Weights of a small transformer language model.
Size: 13 layers, width 192, 6 heads of 64, MLP 576 tanh GELU, vocabulary 8192.
Architecture: LayerNorm before each block, learned positions, untied embeddings.
Training: a variant of Muon for these matrices, 626M tokens, 9551 steps.
Each number is 50 + 12 x the weight over its row's rms, rounded and kept within 0 to 99. Layers, rows and columns count from 0. The size before them is the row's rms in percent of the matrix's.

# layer 4 attention output, 192x384, rms 0.0925, rows 174-191, columns 288-383
109:41 70 38 42 58 45 46 58 55 43 51 44 42 42 42 47 48 47 49 51 31 51 32 43 44 57 62 63 33 49 42 64 39 64 28 44 62 36 78 68 67 25 37 37 35 48 68 38 41 54 72 51 40 49 78 49 32 74 26 33 39 36 34 56 65 28 70 49 46 61 60 56 77 39 47 42 37 46 67 44 94 38 60 40 48 56 49 50 56 71 56 41 59 36 55 45
095:56 33 47 49 47 40 35 46 60 57 66 49 57 46 38 30 56 15 42 49 49 28 46 44 41 59 42 35 41 37 42 50 28 49 48 50 58 53 62 71 46 72 63 30 41 57 32 59 28 64 46 73 42 39 40 34 47 44 61 76 49 64 44 82 45 72 42 56 20 44 37 32 63 71 49 67 48 53 37 54 49 54 68 64 51 62 63 55 46 33 56 65 37 42 61 76
097:58 42 42 67 54 30 66 54 43 55 45 71 51 63 46 56 75 65 51 46 29 68 65 62 52 61 55 49 34 55 54 47 67 46 51 51 40 71 50 58 44 72 65 36 62 43 26 36 41 59 54 33 59 66 53 72 65 64 56 44 69 62 46 48 72 73 47 28 44 45 58 38 39 45 42 40 69 44 54 42 49 57 34 57 44 48 60 49 48 31 41 47 58 52 40 33
109:37 52 39 59 70 58 22 68 52 45 45 62 67 47 51 46 75 54 57 40 50 42 53 54 51 41 53 48 35 63 44 39 37 64 52 57 39 44 42 31 63 25 52 46 58 63 24 72 54 26 59 68 57 59 46 36 48 40 65 83 40 53 71 36 32 84 41 38 46 59 61 54 60 70 41 54 63 33 31 59 64 63 47 41 46 44 52 52 60 45 53 60 69 48 43 43
092:31 36 64 49 62 53 45 66 52 54 52 52 54 44 49 46 57 40 61 50 34 36 58 62 48 65 42 58 73 59 45 38 45 46 51 47 60 39 59 50 37 53 34 31 58 60 53 44 80 42 34 60 35 30 49 33 49 47 48 56 60 58 33 51 33 72 36 59 53 37 23 35 50 53 51 47 43 35 52 41 57 30 65 50 41 54 42 36 50 40 42 44 34 50 59 40
100:52 32 50 50 58 62 53 51 41 37 56 56 51 34 53 53 34 21 47 36 34 69 47 24 45 35 64 54 70 64 54 69 59 31 48 38 51 51 54 36 51 46 49 39 54 63 70 67 69 53 57 50 47 59 54 41 34 43 58 44 73 56 53 32 57 48 58 42 65 53 47 38 58 42 56 44 42 48 52 56 45 47 41 53 44 39 31 51 51 59 33 36 41 55 53 19
081:47 18 54 36 47 32 65 61 33 69 52 55 54 71 52 58 47 40 51 54 57 54 58 44 51 32 59 52 43 75 34 45 52 55 45 55 44 17 37 50 40 53 46 67 55 50 32 73 62 62 45 38 46 37 30 57 64 39 64 56 47 29 45 54 45 54 45 56 57 57 35 50 51 60 36 48 64 77 57 68 48 49 58 60 54 66 34 45 61 51 26 40 38 47 62 49
095:53 58 41 52 50 46 66 44 62 52 65 65 36 54 55 35 36 35 42 54 43 64 24 38 47 55 63 53 53 56 51 51 47 31 48 25 39 58 46 49 55 86 58 50 31 51 55 49 69 39 48 55 44 55 50 44 67 71 38 42 28 60 43 52 73 68 51 37 40 66 48 57 52 25 39 61 48 48 60 74 60 62 34 50 64 52 28 42 38 46 42 48 48 60 41 43
103:51 58 48 58 51 53 44 60 63 49 42 58 37 41 57 48 47 57 32 45 45 58 41 38 56 66 63 55 42 57 24 66 61 69 40 68 63 49 52 58 58 46 61 31 66 62 64 54 52 63 58 73 53 47 74 19 71 72 49 46 63 55 69 49 52 52 56 61 48 54 51 47 50 47 51 40 46 24 31 49 36 43 66 47 58 39 66 44 23 51 47 64 50 82 56 52
106:52 49 36 37 76 58 60 45 28 20 37 61 46 67 56 54 18 53 58 50 82 48 53 40 43 56 66 54 70 55 55 35 56 52 63 42 57 38 34 38 30 51 71 40 37 55 60 60 44 40 51 52 38 49 44 39 58 46 46 53 64 31 60 59 53 66 47 49 43 57 59 64 54 52 49 45 65 11 57 62 33 47 63 39 35 42 57 55 58 47 55 60 46 47 45 31
097:38 50 32 59 47 29 48 57 48 56 44 54 34 55 52 37 49 62 61 65 39 57 32 66 24 53 52 41 56 49 29 47 22 48 46 34 57 72 45 59 45 33 39 49 56 33 52 49 38 36 69 52 49 59 55 45 82 60 42 52 30 51 28 16 56 26 55 52 45 41 48 60 39 33 69 46 37 48 64 54 66 29 38 52 36 67 51 32 54 53 56 76 58 63 28 44
102:59 49 44 71 62 47 65 56 49 55 38 57 55 56 42 33 46 52 33 61 51 57 54 57 45 61 44 56 39 33 58 69 48 72 17 57 40 44 35 49 43 54 46 39 57 75 38 50 65 51 43 40 56 33 65 43 25 60 55 48 49 46 35 48 61 39 71 46 59 46 56 58 33 51 47 72 51 46 70 64 44 56 75 65 67 45 69 63 56 16 70 68 66 52 30 53
097:59 27 48 57 68 66 38 38 48 51 66 55 46 56 47 45 63 58 41 39 39 54 58 36 25 53 51 63 45 49 46 55 43 56 33 42 44 46 54 64 63 63 50 39 37 52 37 63 49 52 46 55 39 75 53 36 70 35 35 58 55 47 33 57 44 66 45 35 39 50 42 49 69 52 41 36 38 44 60 36 47 59 55 54 53 26 53 66 48 75 69 52 39 47 39 37
108:58 55 43 38 59 43 64 56 63 56 35 61 19 44 65 50 57 57 55 57 33 49 47 38 45 49 52 50 42 43 42 67 66 54 36 55 73 59 57 66 49 43 59 43 49 46 53 29 40 60 58 52 51 46 55 41 41 76 40 48 44 54 67 40 45 37 43 36 35 17 31 38 42 32 39 44 61 45 58 35 37 66 55 52 60 48 68 55 57 59 66 54 39 37 54 52
102:45 38 37 45 54 53 51 69 56 49 75 48 26 55 40 51 50 49 66 40 54 64 66 34 62 56 37 52 64 53 44 55 64 44 55 42 33 46 59 45 43 57 38 57 62 48 62 48 61 51 65 59 60 59 66 53 56 62 76 37 48 53 73 48 38 55 44 32 38 41 44 65 55 57 70 64 58 45 50 42 48 61 46 49 47 32 58 47 17 41 50 49 85 36 46 35
104:44 45 32 48 62 39 47 74 65 41 49 59 27 56 49 67 45 50 43 30 56 65 63 38 30 46 53 55 44 58 40 37 41 26 25 64 48 59 82 51 31 38 37 52 56 61 43 44 53 48 50 46 70 57 47 58 46 37 50 42 42 36 55 48 56 54 52 19 47 52 45 34 56 78 32 44 43 61 53 35 34 67 45 53 45 74 73 52 63 41 66 46 57 48 41 68
088:21 54 50 30 60 35 38 50 50 45 56 46 61 77 52 56 62 65 72 54 44 30 64 34 53 51 50 31 60 62 44 62 46 38 66 54 63 43 60 70 45 48 50 66 61 41 63 51 50 50 59 41 47 49 57 31 55 31 32 51 57 57 58 64 30 58 42 42 45 45 37 53 41 45 55 50 57 43 39 46 65 53 60 70 61 51 53 59 47 56 50 40 44 59 26 18
094:65 49 62 37 43 49 52 66 50 44 39 59 50 51 72 49 60 66 44 46 42 55 35 51 43 45 61 53 62 59 69 54 41 45 34 48 62 29 42 53 37 56 47 76 56 55 58 78 47 66 45 54 63 48 56 60 67 42 44 54 37 68 57 43 51 41 71 41 53 49 42 46 57 45 56 52 54 58 36 57 35 41 43 64 66 45 50 49 56 66 52 46 56 67 34 60